python train.py --n_layer=14 --d_model=128 --n_head=4 --n_kv_head=4 --head_dim=32 --d_mlp=640 --vocab_size=2048 --activation="gelu" --norm="layernorm" --norm_place="pre" --norm_eps=1e-05 --positions="rope" --rope_base=10000.0 --rope_fraction=0.25 --qk_norm=false --attn_scale=0.177 --bias="all" --tie_embeddings=false --parallel_block=false --init="uniform" --init_std_qkv=0.0423 --init_std_o=0.0423 --init_std_up=0.0423 --init_std_down=0.0 --optimizer="soap_variant" --lr=0.00501 --lr_mult_o=0.644 --beta1=0.95 --beta2=0.98 --lr_head=0.00822 --grad_clip=1.0 --warmup_steps=200 --schedule="wsd" --decay_fraction=0.707 --decay_shape="linear" --final_lr_fraction=0.0 --batch_tokens=65536 --seq_len=512 --doc_mask=true --train_tokens=175100000 --steps=2672 --dataset="wikipedia_en"
Each number is 500 + 25 x the weight over its row's rms, rounded and kept within 0 to 999. Layers, rows and columns count from 0. Numbers have three digits each. The size before them is the row's rms in percent of the matrix's.

# layer 2 MLP up, 640x128, rms 0.132, rows 401-455, columns 0-127
105:459532489493483502537459462500463463498511496523475519506507487503535484497466507487531477476559540472512485504478510497519478522509504506489541506531475511515543509518501530508496499509515498513475512524473527474488494501494471492500497483482472548499542519506486554514474516486519449477557477486441534478463491466500561480541523456527500491469502489497546531511491475532521480495532
098:519524491452487471494505445524462469521531458509451509514548454495506507491531525468524539479519530530522512513497489524484471525524483431499494520464495521475516512475508484500555507478508523506483489508534514505490503474508497511528520511512552524528549491479547496494471460513485479496462474508502488515517489482527471488516460506533469486519500510488517471543479454518486518521535
103:503509509574520533515519479539481476486479489507498540520507511511501505497514469489461534503510522534509466504467486530540482553462475500477535542510472517496551507539510529500486484534478487501533496492501518506487496496482464495496534539522521544514501465484455509520530490438474529517483503453523440482509481495525455523505492495536520463490453509484482517482519485518502510504498
101:555551489516494495480494456503526533492508523522480471539485474465513488490504435485485510536521536530514477487554493501486483489542506499470493526490502545520513508500502529501509525509479511492486520519509475468505511467482483540482501522489489524493455488483526489467550491486505510493476545464458522511514538479497505490490504543500481480486528520481516547444521423504524484526506
108:502503496485502469532532488498498507568518524482523549521502521522476490462457511521476498528452492481521499502525497527522457497492498501470479523501515472521476504466492559492487510455487453506501498537496507481421459481511496518459521470519497530489499495506538524519457494490506487479481460511526474513529510528503511523503457513555531524505499492523468534511488450521490526508476
099:491486508506526463503504490525503514521502465416526493518496501552499520532531491503542525531526497497521467502480500512496487467488504477496484495519500512520493500490498510488498475479478477485525472504510511504445521505517527479480495515553411522525513505470531491503480539467519511472449464497530489496473569477483504507489508485539562482498492472473474452521479483494493511480491
091:505480468482484461529505514499501466511534465477518510516543493556520505494452449496507508474499559495543544478476473491491484469503509487470490478509509524521465560532500521503520479498510471482526545489479494495489476547511501444487511525502466506527468526512472508470511508553461513531512532521469499498551501518496522517541509501539499496461542506513475483486489489486477499480524
098:501501499568472500515507510518503482531516483474496500510448482513490476473511504492519500530537530468545496547489488508501501478485477513528475517491515495489505489505487432483543480485472513540521485477496531476502494472518498485482448487492495556460461479491486476447501510520478510479537431496512498469490518480509543519513502445488486492510473476520544537547468475510534502510490
104:515481494496504498475486564515462466469456526487491497534463513485542531472479480503503495474510490512500520471451457493486494528495544526512488481518498473502541511508486505473530461477519510493517502458495551516475485518483480490447535513505480472485487488477499516515487484507507529535511489508500506514562478502504546477526576459472482477514456490469494488492533516494487542541507
085:536483474485573489511464488490440539550517483510506486508483489478515477494511524486510497431520502478521488527497482496492528483493504521466510461469535477524514522469459478501497514519528474494538505450447498523477510509479486508496499507563520485509512500504529517499466500487469532486483567470460499495499453504554511510494498506472509494540522467487511492508498477465522518522504
085:465534520483475487509472478473486502484462489500513504475496465532532501543491508525477426481514491504485510514427506463536541478538520471540472502517508513505493473519490501508455506472533483536479468520484514495543500533514498471488528467526506510490513478473531496526465504500498515496478495513477497492526509483466500520493494467530497471560488525550494487483501547536468509502552
098:479556505479448486486542506515492511516544525481532500493509441508518519506514509494453447425473534500472530538529476487457506539549482490502515510470462507472514506499520474491516477517493507492504543502477500499498461476497455474512472522509473481506485536496481506522513509506539517471515494510466495487523458513503496452511510522448491483527470505526503495469535465493495499527500
109:499541520553477515533490488499492528478499503479508518470537512498494545507488553528530495528459504526514513523487431507469515556483543500515486508485483495510495531514496467534523517537509507456551503512493469464501467487494531471551506524505488510482487497508486480502495484496456499442500496512497446452516494536519498528542502524497489520500479533493492447508498501527450491507490
095:497490483511455507513501496518519494477532497539485479516504510483521536516538469484491521507505524520500497533471501455492542463512491511494487530474499479506525518527523506485495518531538512492492494504516471507492499541505469463471497506513520533502518485497477511492432511500434500474498488476484478500489523490609529495469534521503549473528497509509524448471512486514465454491457
104:515518525477509468496489516495496594494530485493494502522496495474521509510497531485521526508496557516468492482488464510499498472449488515488536489511502539560479524497436524513494509506531482460462570524481482485460511521487504466483504487482513509527496485500475548482489521498534523504464492474521500495500512468500467471514520502474546534516506461474531485523487489488526524459502
099:470480517496450507453495493520446520503494491509482499502535490498463520511511516500488428501533449524522493531533484506529507508501496498499492460516519525469491438497491532481496558500514531518473467516438481501493516457525500499518541500524565537484521524489494489490456494470504493489477520518526460505491509473537500527494514543523497511479471502505477481500460529500517524485533
089:515523470480449496510503479518514491502562504531493519506529527534506429481491562476468507522529486531531497538549522481507530525494475482480455538482482509516505520468511500507514510504467513523477524524499506494509482485533476503529522475508490541471497455548506488510488512490521478506551472465518478473471509492500489460517491518520503477482476522496481513523490498512526420478480
092:511474504504507509541461533519471496486477465482470508537531520505518495510502448475510496512551479479523471486499494474471522550497498501514491516484454510509534504460504479546514497563499503518506535474435492494486487520525466519530530506514525535536514539466502518480524507552482509521511533491485487518513528440520492491497476508552496473509495497489502460508479485487512436512523
097:439493499484453490557476537513499479485507505508513535516524513468479510508450497508476510488509456480462462500521523499519456507507504501538510511509508490502524496537503499496455488474507496519505480500554498478485538451487481478524513503492464475507485550535490488485474470496504536494543459490477503492508466543495545521504525466446487520540462530529482464482515492471514521479533
085:497471468468546520494495509547484510512487470465529559470530491499512531493517498529530519478484463507543547470507497516465505517496490515508482477508494460505459493481491529448518496488517486517485502475511516434518482507531515537517511487527503493506500475494525533531463475478524499545458485473515503475515465538534538502486517526525491510482474495490499515468459453485504443532486
098:504487486472501476509501524528524533496507496513524522517520484516496505522484525447501504497507523500538505494475528519468517546483544455489460507508464438469520512536481517470525509508493495556447537498466484477507501503507483505504534525507481544543525500539513526486499483518529493562451515486507484515455488487506503475500522470480465505520486469439477473505467533463499500473510
093:511544485518483510528517520511495528486490512486461505513503485493477497501487520514466448498456473482536510523496461499542518503491551489501507500531531478565470492517551483524517483489516494463473531520470507540495500539469497519444544535455495438505507534489469497483507503480528523526505469463482468447512490518489525498479499522494485479518491483522512544482511528488486508455481
100:500480496513531481472496554517513533525533458461516495508493485502514492544475549474482505495492551512486502507512507469531495493521457492516499490519535497520502491462473517485503457478488511527497483445497513511507509524478525538484500539508522518519514500490490510540449553550454506500500493509539560471505479498509491473469514494516548532454494503455521524504506461461471495515534
101:483509552492474511491518461486488472465513521495477518491503467501500507532505522443467508499511502484525506528486468530515518460520481455439490490489453499495499466504456472492508504508481518489495501517496465494483494491541485519524541521499437557474538475452533518521527479474521468503481512473512507473461521487512519441519536490519526463490485493529483478517510535478508506477461
107:490503479462522534504509465508532471510475470516491526472492510479532495522461543487500519514526541505547487520478482530504502472495508496492472496488534504459485507485464464542494510535482523551508524528502480476527533491496535484536453499510522484445476468522534497462468468517499501502519496462517524466475498453481513508548522504479504457467559503519531466508516517476469497490503
103:503465458505471506516502479522460499486528482495515518488483514488478492526476515465451469492552456500526506465501469496538512518500484522507501551473518445504507475466508519508512536518496502560489488491495517514517505530519505506440503482487501433533521500486496517527501470471533514490484519520485550527525477464547516528525510465505465502535468524462478483479505522500483468514537
109:474463536530544491465478536498516512456499511507560506523513499500469475474522515486513532529555468469512505511475488494527561489524516521451473487509469487516491503488511509474519531524505552560482484516493495479488497491481526533509513517540524450496523502482509537510449456479501501518463497471496529466486502500493484514476545481457518481497510483462501490467489512457494495482490
113:493531501456482483496487519509466496471497475493488561507504490470441529464528502510511525497465476526496550507517478515432519520529565487490502472532505476509440496486522489539527511490518493476521511494475462489508485492550491460532522511488534524501481552543465460516505507509485505517487459475513509536518452514517527481495500502495506493458467527485501505520500504501489503497542
102:493476474494470459523497517488508496528529491464505496544516538467515453480499563504490491472457450499519499513508570521490507576500511501490513528471488469490484519513492507488514467500485493522500509500525543477485466502478476465516515492538577516481496457510478475510516465495500467468513481516529521458481496485517503501497539535481504479540485461530505513510534483519517497491492
102:481547556516501491507460503523507548463547497485478528515485462478487504494559464508539516465471507510522467512477447474463458516486475449497483465483480498492505472523486532486476543511480534529532525513517523493509516475539479480517480501517501503519488488517518508477528455485505500500487500499486484519462558521554542508514521547515489509493540504502512473521494510534501501502507
087:466577476496516512500535530503468460459498477472516485480493498504514489529507471488547492495519510474469558488498509464479489500524505491489495480526514514516540514514485529474517494509495521517473484521523546470521490533496503483518506522495438469440476536470520526525503490477525510508508507442542531533500518479516495505501510542499529472530483510518569513495507474484498482539488
095:457505502472471506503458483524541480506492505497506511498518467496468458551524485523502527481486509480502519494477516474537490470502528530486505520523496505495531534495546487473496456519497498510540529477540493532516541478486529496481465462497493441482473550521452516503487514512482530513571460480541522490536498559503484509468526492503530513490464490506491527487490493487489512472461
116:525502479482478507490536494550497481498519479530478517585477486473506499548529565480472520502505497531490498516538490532469462509502522514535491507493479477498514505512507508496518507520491502495471523498512476522514497439502509517503482513527530478435523496486494506504492466495541480524509525471488534465471508485472452486488483477474505487477515499505452537430486553477477505487472
075:500524511497478528525475485489526486515462498477522522531516481530510519496507486525514501495490506519511492533509452558482507465462489488504459510502484495467485458510487492487507496506509487475534452510489473522508497502489549516485520436456485522501487534523508529506509497479455492511462493502478486460559496454589517532531480501516521551490454507464521497516480483506487541504512
097:503505514478509504518503545499470537452497539489487531539489503472474482530549508534484553489499519524488508513488538502506477505530489472488479499505505486515452514482492511495514512494507516496510538490514494478484485505446536490463496488499489514538480526449477476521516497507474535547417511497507519491527518479478534561482494511508475489491553530501520466511440477502453487491517
097:484549488485504467527515500517487511470446497479484501525532508516515506527480490552500501515455504465510525462497479507529471508507446492501476511508501482545501466482535512499495452541469475474511514537491460497506535486476512535520528493487433521495503520492516478529530541501485497513521516475506483488518569524510515521468488519488530469514493527515528517542483459475501461544475
108:516519472474495530519491551471481472437482512473512467581479489505480545524500500502512493483514495481486503485533498482478481504518504506533517506459487508499510491492524475501509500503551505491481535490504501507520504547478487493469514534460535503449486476491498482500531447540491553526490518508489524461500518490494467488508512539473476513473512503495574498526481467448537503498480
091:494477511519544500521496464463441538468484532499503519488482495480488455491496473524511491490483480525452504487455529532495529513510496481512532552532533464528494483532522525515502493500524534506457495476475542525488485528475479464495463489522509498501486469462522546539503507538483520442475508525465527504483462508518511501487535461498472536503477542518462487492525489504504522497483
098:476501501510493465480440534515512485535514504534487518470462499514515505491509448497490481496502483446477491463507534478477485501525515497507521458504499504492477537552494516494462536476480506491530501534485462527469439469544525525480519527517493496491446564494500495429478508511480552534484486513495486498504485520548535498508492483471477513487492513515507511485525508532489469497512
090:506514515470535507489521537508512507495499489461460526497533529524481496471465504519538531482473492541510510531532490494470508473498530479498518495490455486478507516463527554504492509451417473521500531507505522523466516504554528518538513502487511490505488511490510486484426486491485538553483491473510476475504507506517486488483462463471463534530468506507494489502470496498474512468467
094:477529507524501481488502516539496494441493498478491511474486481489516489511529498453485493526518468442545494520513489484487504491493489498451499482501497476533517494477559531486512478540467485550505518487501476507472493526496476527525497483486519525495548501449500550552485509475518506531578501506506538497475501472519556511495490486513527500496477494518520454480511505478497467545463
095:479483515500476460494517474524534479514498544448507508484496533502478502515521516472454534499464518501488506521453489529470505556494482500529499487501550509496468519481518518508473504509491494518509536536509489555494479510481468434517487478474497512461484483496519470547487535544473473503534438479457502503508489527472493513496462482548506503502488489488450466515540491511481477486514
094:481513516476472516461481524497523501445480524527529523517505511502533458492531526519494514495510507507453498470516532499462481493455482465501525486503475513491497484541525463512513480498474496494458507513478474471485459486494486491470536503460509519521509516518525509536521453548506531531538577484539513479498494491518448510484534439517484538489502503534479500533478526526500489496516
086:535505435481442532526473483485515431506517478483530535492534497514481479525492508468511486493527520538495490534467503531484509544510502480545436507482513519502503505502483513534486497486481497484527484507499484508537463508512499475526427536524508479538481490520498522523487498455519478450479505492504491501518509502509453458514522502514533528468483504477480478492514495477525529458512
091:441483516543484493503470483504471446484476510506542494493536438500467479537463498478511498526476494454538487500499491513515498559477503529492523497490527506525534526545555481471481466545528478494491517509510526513525495495471492491519514489509519511492538484472486515518473546487472496514500473479474508487492515519485512472497491540506500453519551524534491504532546522501484506492452
105:535510476475449502539496481510501490532525477499478516471508506475450513495474488528517553477447492515489498503509473489461478525518495506519527490494473504525462485523474508521520515490490494515495506514524497541496502497415535521481479535538470464484483476507544486483556491551495502508514459509511493477529507478507477496515452544522466531485528513524486504518547522509488523458486
092:487492470512493493480503478526486566492513504498464508473489486492514512513505509507464496519517498523460484498559522488535482513463484538511510492517542558523494485465567487532507475492461479500471550515522498446531475542509472519520543483526522504512490483477509476486486490507509502497549505502491513511467532478453485498437432503494478517492517510481518527488497490471511474474480
104:541472473508484515468437525509498514472479512500523502512563488484466506482532511474513454490496495491461494487517504495477514474513514494494518497500521534478517498510504508498501469546495503497503496518506497509489482414528451550551518529527478462493498490502497491492506531531528510483522522493530490476496543521496532478499498485431479491499424498495531504505499495438503527484522
103:532491488503493492481450513532476489514488497474509496497497494517474510471505467505505515539477492451523504536540496513472497477489488496494493542507478493469520526492468474455463506527462504524550524548480518482528479491513438523588504520523470533503486513466502515488492493506480463506489515487494474483525542464455504512492493526516544511544518480492512490503521495523520486549447
104:531468545498497508554471501500509541485505501504519474492500483492486496511515537523517539437483528483523481494493503467476501544489436505499520523512499528509495484484490492533502478505463541547485489507516500483522474485493465487498459542555513522582468510519534467472507497508482518494529512508448483538481489473514497469517528495534490505519471510531521499510464492476494477453489
098:507522520547463494508520495471520536505482498493524493508509500516494485508512478521495520495532484464464554482505513522500491468487523495473521534507531557496485502465513467525479460487485490521446465515497455453519457488461512537498530472492497499520493529485528462548529517487502517495502507505492481474508507511479552565481458499513474488533521509521572530497532515485503465490520
100:537498512498521492504474483482450506497489504477514497482501525445475480499505541498483520542485519489528529475464524544494521480494481522502498538463519501529476478488484514480499489512498458503490534512491521530455492462469516501510545519518502510536464533451464469544485492484485492489513534480473525513506548482407531525516456484459500501520535524485525485479505515505477490524521
095:484506461500494454484493519508486457504483516453499494486503528490491463504468498513513490455498521505542496532486516502519509513528550496501470509490502468496473537530515505491492503458529472520506531489510557535481500477490517501509532508506503495448476497501522520504459459487486536524495466459537541561499479489442488488461467515462486519481513546502487461506482542545487453511507
100:512553513494524536508491495515535491485485518489475454494479475450528489501513480478483549503504531496554536497525465571490463488504452510494516531530492522462469483499497487481519489516476540516503504490519471491451491469532533523473442532532511507449480456523516502505482492504508494509520559530513498506469501496491494508514513499516534488475468521495475516521509509480510553479473
097:504503522537483467500521474503517479465468517464521539504516527526469461539435500489518509485497436514503511505534502519509507540473505439520477502476467495478511533584520522504488478555481481535533493528505495493505466508441468561512482501541467522522498533474533522511507467467502511494495488491480503504503485512465507521488490495485500485501516492501517518501498528491514530492480
# layer 2 MLP down (transposed), 640x128, rms 0.125, rows 401-454, columns 0-127
103:502486472490495481518548548521490521508497491480529501489490485494527493484529480486486494516475455499540513513512497502496499522468484496509465477461523471530467504499462488493528514457529436487518514502511462518529503488512507518501504535523500499518487461482506450494520501507476497538442476488460480505510464569477460479461500562474507474519509523500498437494526451508482493535481
095:475468530514510497519526523492520491564518518502528466520463476500484518427493467514485493497548489529494502501522496508527494511487499487464492452520506523466499509516476520505483474487515509532501524467484508519522508512478509501501564507443472486502501502501445494469528476492519537497505508520506482497447489533498550542463546500489510515508439519484479479506532555518467500484477
100:507468495490498459474547493557479519451532518476493482496533513505494460467487519527544516468449502454485536550475537506493493480519504501525491509518507482453495487508491504475493478552528514462466484512475473523482538496494509520449524470509453490472521509510524497470496513541502446516514529497496501481507548472474500492518493507508497504517501451492501435500506522487504465485509
095:500491544466538478516538500496513462484477461472519488467469512458484470487483536506544472497454488544500541496504492484498480533507527526497495509514502491481496553516502494512488508512484537561497462510522480495492501496495492519482485514505535442522550512523523496522439491463515502494482532499471464521494448504470507501489450500508453509509451487470464508515497501488539478529476
096:550463476477509541500486499532469508491514538457478479514464504488510522527500493479502508488531473495502500501487492514476545501478540517497534538506515533507554516507469458474506513564532532477545507467514510504533487534500462481513472493469490493480481498500479517481538521447495556481532508522470540494452513522499492489504510489515497486458469506489517465446504490487529495477461
103:515482478510481529494493461505481467459491497565558522490528498519520540472469499514507497508519501488454523491524487530520530547521492501506521529498498494516508486522458488534479489490474466474485490515422531479561485488509504520496468484506505498492509477520487539502490495460461522436540521463524493488488476475519503500498530534460519524518490532484495531467499511462519530496480
081:516495512532540502508475526487496520495478518500498502488455486442532504491526524480474497526494447520484479507554466521526536491520528546506507498466514508516542491490505493508485562485481526498450469497482510513539501475501498509495471479489514481465507501515545477504500476452538511474511460476514465509456502457514454491498460559484522494488468485490489504496520489555530475525470
103:544496487494492522537465508507499488485500518538546523540544519481563494512463494509526503493499495488510483502502487524497491502540523540515482522552544491531466554485479520507476524464496472468488514485520514527509517529528480481505502500474493472504536517499466509520521467503514511552455562505514516499549516506536487504495544520514509516490538510516551515525483496531493453479533
104:477520486505461494480466490525521532491480474488522498521477480497481484498533490527504515513496535468506533517449510570502499526460518512516474481483535497537470512507492435515530507543499502548526524487541500467552501539480481500504463462478484517510516493519535530527495469508510445501521466472520511509518543494488510482479536494512497501487447521472490473471470485550488510480505
086:516511519488459514481496521499517498444527491514456485468503515517478499524527455503483488536484510538464503457465536449543513505484481500508514524544480517453527463521493537519504497508498516511504493519517469475513456487502520505480481515453487517497479503516466510493497513471521497490451456527514512494501528480422505480539497496513462536474488550501513512470464503508468461523526
090:529481514516477508488500501508578480518517521443470520515502504491480514437492481506530532448497499522556472491537555510461505486502526501492495478441490496519515524464495498483475465478507491521503517496533539496493523480529526517495511491500507497474507536504490476454490523512498501482511477504491499524452520537495513510517518499535495515473491549546516504533489475454493570512492
100:446502512478513521533464516515503503498498474522493506497526534544498495501486532483497507574509504566494494518508530491514502521446507464468509494484535470500505539543497522513494514463528448543513461509510475490472507509520529481496491495510474477539486444465530477448530495521494504456476525520526535499492510459503491536496509471522512531485482519514482519539501505472483531525502
097:564480502496523491489488528480474487495530483504512541519512529489475417472502492496513512479550495496527484482490493504518470511526452509525514506520480508477516574457528527467487486503508508480503461494461467474514502493498474541435511503535484501510478478519524492500514492517523523505526502493503542569514490501469477478533490515501470500474533505487468470526506505474490459470483
093:472499521572516525478518488482478490475472509479509481483529517506488474501490521509511489517506469471547509461521499517499505487489526493453498467528508538498508496491468505493504472471455505513493510497491510456518478459490507517501508517530465489475537503490538491512561429527525527544482529522549504483482470473451523514547473467468447541485531478498488509507521498486491516524503
096:502509450540499514506530516504490481493491487536456486489507492511501555485502541490510530524533498484509489495458515488506531487508524484504521494488461468499458477494555491476464449453497483499475440513520473473524499501491523491519524488515538516473465508470560515480496528475481504505536467488500536449470474487504473500524504442502470505520500503445504460464521482495472503513519
098:488541523498511474528505511493548476486497492516464517473502517506486511466479449532488505478493445458487501526484517492497482482530544501478536458563510478464527500525508521524517491495507462458476507485505500507529492514490525510529545511481475489511473508501575542479544507533534559507493503536479525502488510496461470563506498478510520489525502500519478468528521504516509499521512
099:507502497534501472499517518475476508514466473491531513541484492505501538509487491491444515484473501477507508506457501485523481497516516529513523478544515486482494507524450518510476448517504470513494479473500482486495517478512535513487513470511527547494504567570469503489511478481460516507457496534468488488474490483521565465462552536498510506515461477507536538489522503500479535534519
093:505539500483485507456544539497496519483526538496510508457507469505471517515516525491477529499434516505510495487511502502515511446516541508483555460532525486494462495532518535445481518443480513489523474532536519493503514478508538511498457471520477485473513491520500507528484479453519516473489463508530550489490479564500516514531497488475499540532506498496491497502505512518465526479506
103:518482491486524544453522491525498497507448488469483455515498545501507500542506520467451499466512449508459539489497503501497494497505464531471513548542511507474497491475538513492501461491503552491452491448468482479544480512492504497540499500523531504528465508483496484521478503552498520500512472523519486505541527550547525486523500516478509475481493532514504523505516532525469508511511
093:491498490531506511478497566487505456484490518490485483475506528449502496525488483505488485485524511481522499507495573520529477459491521509525500493490537492468548547511531456568493499528455510497515453489451482566499481506489489459480487527468488499508506477520484521471531516483529512485550496533485509478490494475502482481507467476478506507503528459491502497535507465532510507467496
114:526497491490476520485486469499448475465466486532504472495475515499501531532504514524491446514531472517467475485522483453507433500519510552439502510547478546494483483459515511519515526464486492518492502522535504489489499496513536456501484512488493452485486472450501514536493493492499503507524510540497460540536512532487464498490534518537513498511517509511490494470510501562500491532486
100:502512492473460518496478511525485520534498512515482496514537475486471507491514520482498517490530454498537491525490539529508516466506498534513490422494486489494494478511481552471468469493499502526492480503508493448500482515487481512428463499547481499475484522504523519479452497526452459499481505495525514452471527492477502484520504464536480501533503463530480437466506522499513507515459
092:513494519501472520504507431508488486489518528543501491517502480495514499444523457523501481496538508489516496499488480499509499525519525527492513506473465485452477485527522486491464544501520493519517513504449489478486525469505492488505517430457430494506533502496504509464536475479523510520518493540469426505492489475510472527514483485488470452540497523512452504472495514528523512532491
095:484544443508500492467511462516498504489467509492508450492513524509494492476496499544522469466521513505486477481526481456490471508472533541539497472529583514498514486502513510503486484501512455501509480513497489506520495500424543501483493506540528478502477520511509493458476501486503514460532471529458504501519506480478481514487466508484443494478507506464546473511491484525520461531535
092:494488540527456497521503519510498534514513545439518474517517492523460508484543476507550500516486512492490480470513491470515499510518514500470513517540507464521506518531541507459487474451527503444503468486569518514487457512498501497483519488497526488516513515504448479518524526488475507533503506563509484512536444532509523480495485500523487544485458480502485524492499502546517518510484
104:495526515495543455516473485527506503518506503508492523521519480474523526508508471510539510507454557495487523476477504522484545510471479445504438471525548536507482493492483498509551495439509507499529480486485490503493515479481551512507499523507542524458514470527513510487469538494483479555515478477496498506516459503522487551534504510514527476474530453503492527504501476494462519515516
098:501535466446464516526531479493528486528489533476503506462465522515528544522508518516476480475468516516472475498527486478520434478459501490509480501514505525504480508529501487515499478517500491427522507513536497534489503509500493466534494469457494508494472497540486489499549524522526478495530509525487449529529501521503496480517470464509501496499507531535530549537503491552498548488523
090:515478496525473504533539485464569525515524522504479442467519511517501484509481485466489482485504518492489424474510506425484489475500426463529519525536509509492522448493518529493494510518496483492513482509487517520514547501465501542518481475502517503516538498490494528477484497487533513522498497508467477476503503491451477533515488500517486459490538518485476528489480500507495515507451
088:499507500506553514505456495511476517497475503487508483468487460507478511511504438502485547493506524503487513520444493523531460499485492501508482478512470523501507506509477497542466543528492514492518454467516467503517518510519520523501525514488461497487460536536537551528490506475517532559487496486452461547521491491468477513479519451520535518487493518454487477460465505500505495465473
091:500419523486501523513548484504486478525498508522500479467521525518517507540455528484498470558505494507512561471524515510539550520520539524474487517464519501488528520512502511506503451501534520460526462494505478472503478506481525515488492504559480531493526538489461527525489518503470523529501500528517495492559444496470472505500496474474479503501533492523492527487487492493505488514500
093:505455537525496520495512512500502477492535525473484487537535512513438490491476531540506495469481494492519486517496492499507499523556523485503459480529506514504543503486506502484463535484491470507511506499495520492453545446529484522512493514489509509543519513481410498454444484485489507501533491493519515474529488495486498496438527510514527471477510507527465474541448482482487497506503
083:516531434505537484514547522511465512482482509505509476497487512496467518448478493471481499507498488485488479499551524494482486517487502473524508485503473460511497497524489513551528541508467477498472472531488500463469440503499470509533520533534520556482543490483552523462500495501502494511462527522482535543489478481496546493535516478523449495514525538500503512510529493492507479504537
105:466516464502463507493518492531503459494508507480528419472537487516503498474492493483511477509496517464446514513497524513513444516518474498509483449528492484505494478492484487506492528501494500539509486463523499456461491490501546487539510458486461460539456497498499481496485536542499503541489506493510438481483526513560504510482479471514514507522478502474473471491522471523527525518529
082:489529501503536491557501499487505509525490499456505505531498510528496485474490439538510524522488544516495535470475499486530535488498502479503495481518481510507437527494451450511475522542512476465516483469534496536448516469504552503507468496516501453481490502491491477512526528477522537512526557491492494490518519502533514492522506516449520524530521483509517483503526451532468531506513
098:510507524470503511523477511506448509495470507501498502458495460523494510489455528480493525482500530446471501476518535454494538517478491486449522542513522528535472480504501503499542472445489496512508517497455531530525468530506506485482498499556495523459482492470511492486486487478542488497506487468527515512489457477476444551526462509530509531475506480527491497493522554493520510477491
108:516491501474541479508525498514486491496487519505520486510515487494502514545500466508483507501442512557458497466504494482479484486490487498530470473542531529521479500520503499504479495520474469435513514518465544534496530532546479499502484548472503460494435499515459488503519445465478488531485499454500496532490536542501514483527517450519527488486492495510468464547510506520503516476495
121:510490510498523518518485497489509489505496527489511519530457482515504490520478550510492482504468495543504483484510519530515475508472492563539492498511564578519489499490490484481562478491534519509473539482498533496529494510481455498476513522515497487491525474445517520510516520496499546541494490533493473482528551522483454484493551472488496525481454477497536448494480504518519504491508
086:501466519494480507500536511477543508520508525479519516483517491487526500515492506531499536472517537514517453534513489449495509460493535525503516503466518550529498497484488445488523514478487489472555471528502489496511520474483536576492463490515508520522544494536493456498469488467485464526491459523491470484497487472468477508494482568476489513506518471495467486506482505482527498474542
093:536504483437467526476510476505515510458501472492509446526506530497505477519498522508470539507502491489517485533501472510526518427490465508485471530497534511477520494505504478480484455519500504541492508466498497452545550520460501469514464511464481506490505464530514479543469455513519453470493535508531530502476488484499481524509501467522509471522489486461508487500500494476518513526452
092:475514492508519466494527471509474497514506516495552466478485505514536468534532536520528493520518484486507500520478473491540488498480497499476486524484493515522518492507506524548510507528532541478469513512511509503517491507514494499476471462429487566490500493509485522488566476472489507468531534517543494533490497527522545531518496563465530489524497506479503523547528457520476460497513
098:503526484488546512573466487479538509487496459529473541488500497511505510486450540508505461484474529527466553509483478510521518499458510471497578499487510493481523490520512492516482476450504488519502464453483503477516508473512513483529522507543507475476524498491510478472532519536456485520509468550525539500466511493494495457494488531482508519498545507505507509490497490509474527482529
111:519499485469511527514488512501470493494468512529532545482477496494521505554493534516495541502461478533483450496536461489529526503481498460478479512498533508582520483483531493429565466497485514474528503487491519518488517504519545496477483494510468520542519501496517493500476519442473511516492477553504496466503495510489482490491487439496502524492519522542502495510508505491473513497483
091:503492485526493539530512516518464524574481479491517482487526462520477535528462492470497538530517484537545506486537477477532536533501492542501489496492470535522472537498510545495497512491534494510503507494495505532519543528490464545486514454497490503507513462452522525504513530434469493486464504487481517495480509503478520469539478547493497487525472491506528521492492514538502472521490
098:530534449479474516535439488528512481484474524513512506508559500476489522484499503518498527559477487481512463467489488555476527494512518517511513539494467478477480465465462481540472527484504472513506462508520505508529483514532502507505503468477499503517475514525523505479523520525495511447476476521551484500522482527478475520478478507458536534500550480488497506525529534515478467498526
098:488485499507541476536545543533490502527591493490494515523493539545530489524496495500473499510487528485520499521490462481501523488490545502531514480466488507524483489507507521469489533509510503426531494497501539535490529499487550454480514478520556524517501531508514533515514482492537485474513493481462481515533491509488496506473484517480565489505514500491476456521522473498496505510469
107:510485529478516506509545486498524490485457482494514478501460486526508533485501467446490513487506486479475463477471534504539515518470478461486472510511487478509517500478495489520469551529521469495475496505520535486481482474506463496534450506474509548484453479497466568517490497481511498504492518486542503486489526541524511506529527480459513463493471483452514535522472442471494504494460
095:528464499490483494486529487530522501464515505501535507540482483543484488516489476474494498505514468467571500458464491518475460465492507511484507514528446501487488505523448544503494546467540509487509491515495493496456513487509493498499469519469514523505497540533472546539496513527466566508467541481526507513500485488511496501524540491485506478473463544538510520519519478541504482490491
107:450515518491516550521485475472460519503504513495499496476510547524503498499542511506492466495500482497513498466534488458514487457502483510452508551526499490506504512557472527524554464499469512470492555494506504464526474491528476469535528532478505501509519460440452494488472485473490541492495504546521484515507528547513478508505521486469506480505523540524506487492496484533477471486510
098:483540524537472480488513434478503525479463490549529496492522490483517505504524518494481515487493490543440509481506446531488521452487488468493476527474485476520514492517497500509535482488520497518473524467455455521460486492481484510463465495518490485487519510536506505492513519478489524507536502494506504502486440542533538493549459503491473484529474519515518528481455490458503512476534
094:482528497490494491499550438470493477509492482494540514500514522514503466473474488466516503507513461474512512531492506528495507450575509548508483485488552489522505529490477527500498507490527511480494536497467497474500498500524523471479503429435483451489533511492498555487471476528510483472501516528522490446502519536493507513522495498469497510491479478464500504518496482502519515552473
107:494495497501498488472497497520506526448541504501532493529518432491431415508507525471506537508521501524520491509486526509503493497503520458502531485529513465508496523501491497489502477473460449489473541425512515489510497489513450499499496508529516542523464484459524551492499484494504513525480508490516487522522508501456524508497508486490437519479502539513507490480528469473505496491498
093:487467501496489512471486520528520472525522503540491476524479492550487484512468515483511463506498455519518482491537467496525483510506494515522531495528468513478511562514512504506501493523533492476500481513512504465539525548491485522507467490507510449453505482516542531463492520531488489508502491504521483488458460528570485449521559550544494502506464460508503533482513485507521515508476
093:479483494546500509496510474531496483500508501517500513513489504505516481479520492488501500527513487510465497502535526502515443530484450510530468506500542519530493491503506482490503493539461490492470558482502486475535516500506496490505492481501508477520529507517475474541528529500512489480469511523479426495511500459530530511519514510525488429505445469516518571457486484472540563470485
109:480510481489509480517477477515497513550543503526514429473509459540484460480503493495523524511492538480524513467517518471486489475473490506448549494493512489496511510508506541491508518501546514492524515532546465518533485509438514485526487506465522523470447528451496514505444510507547537513499460467471494495523500485497488480497510483509472526471548512490473503498495504483532514480515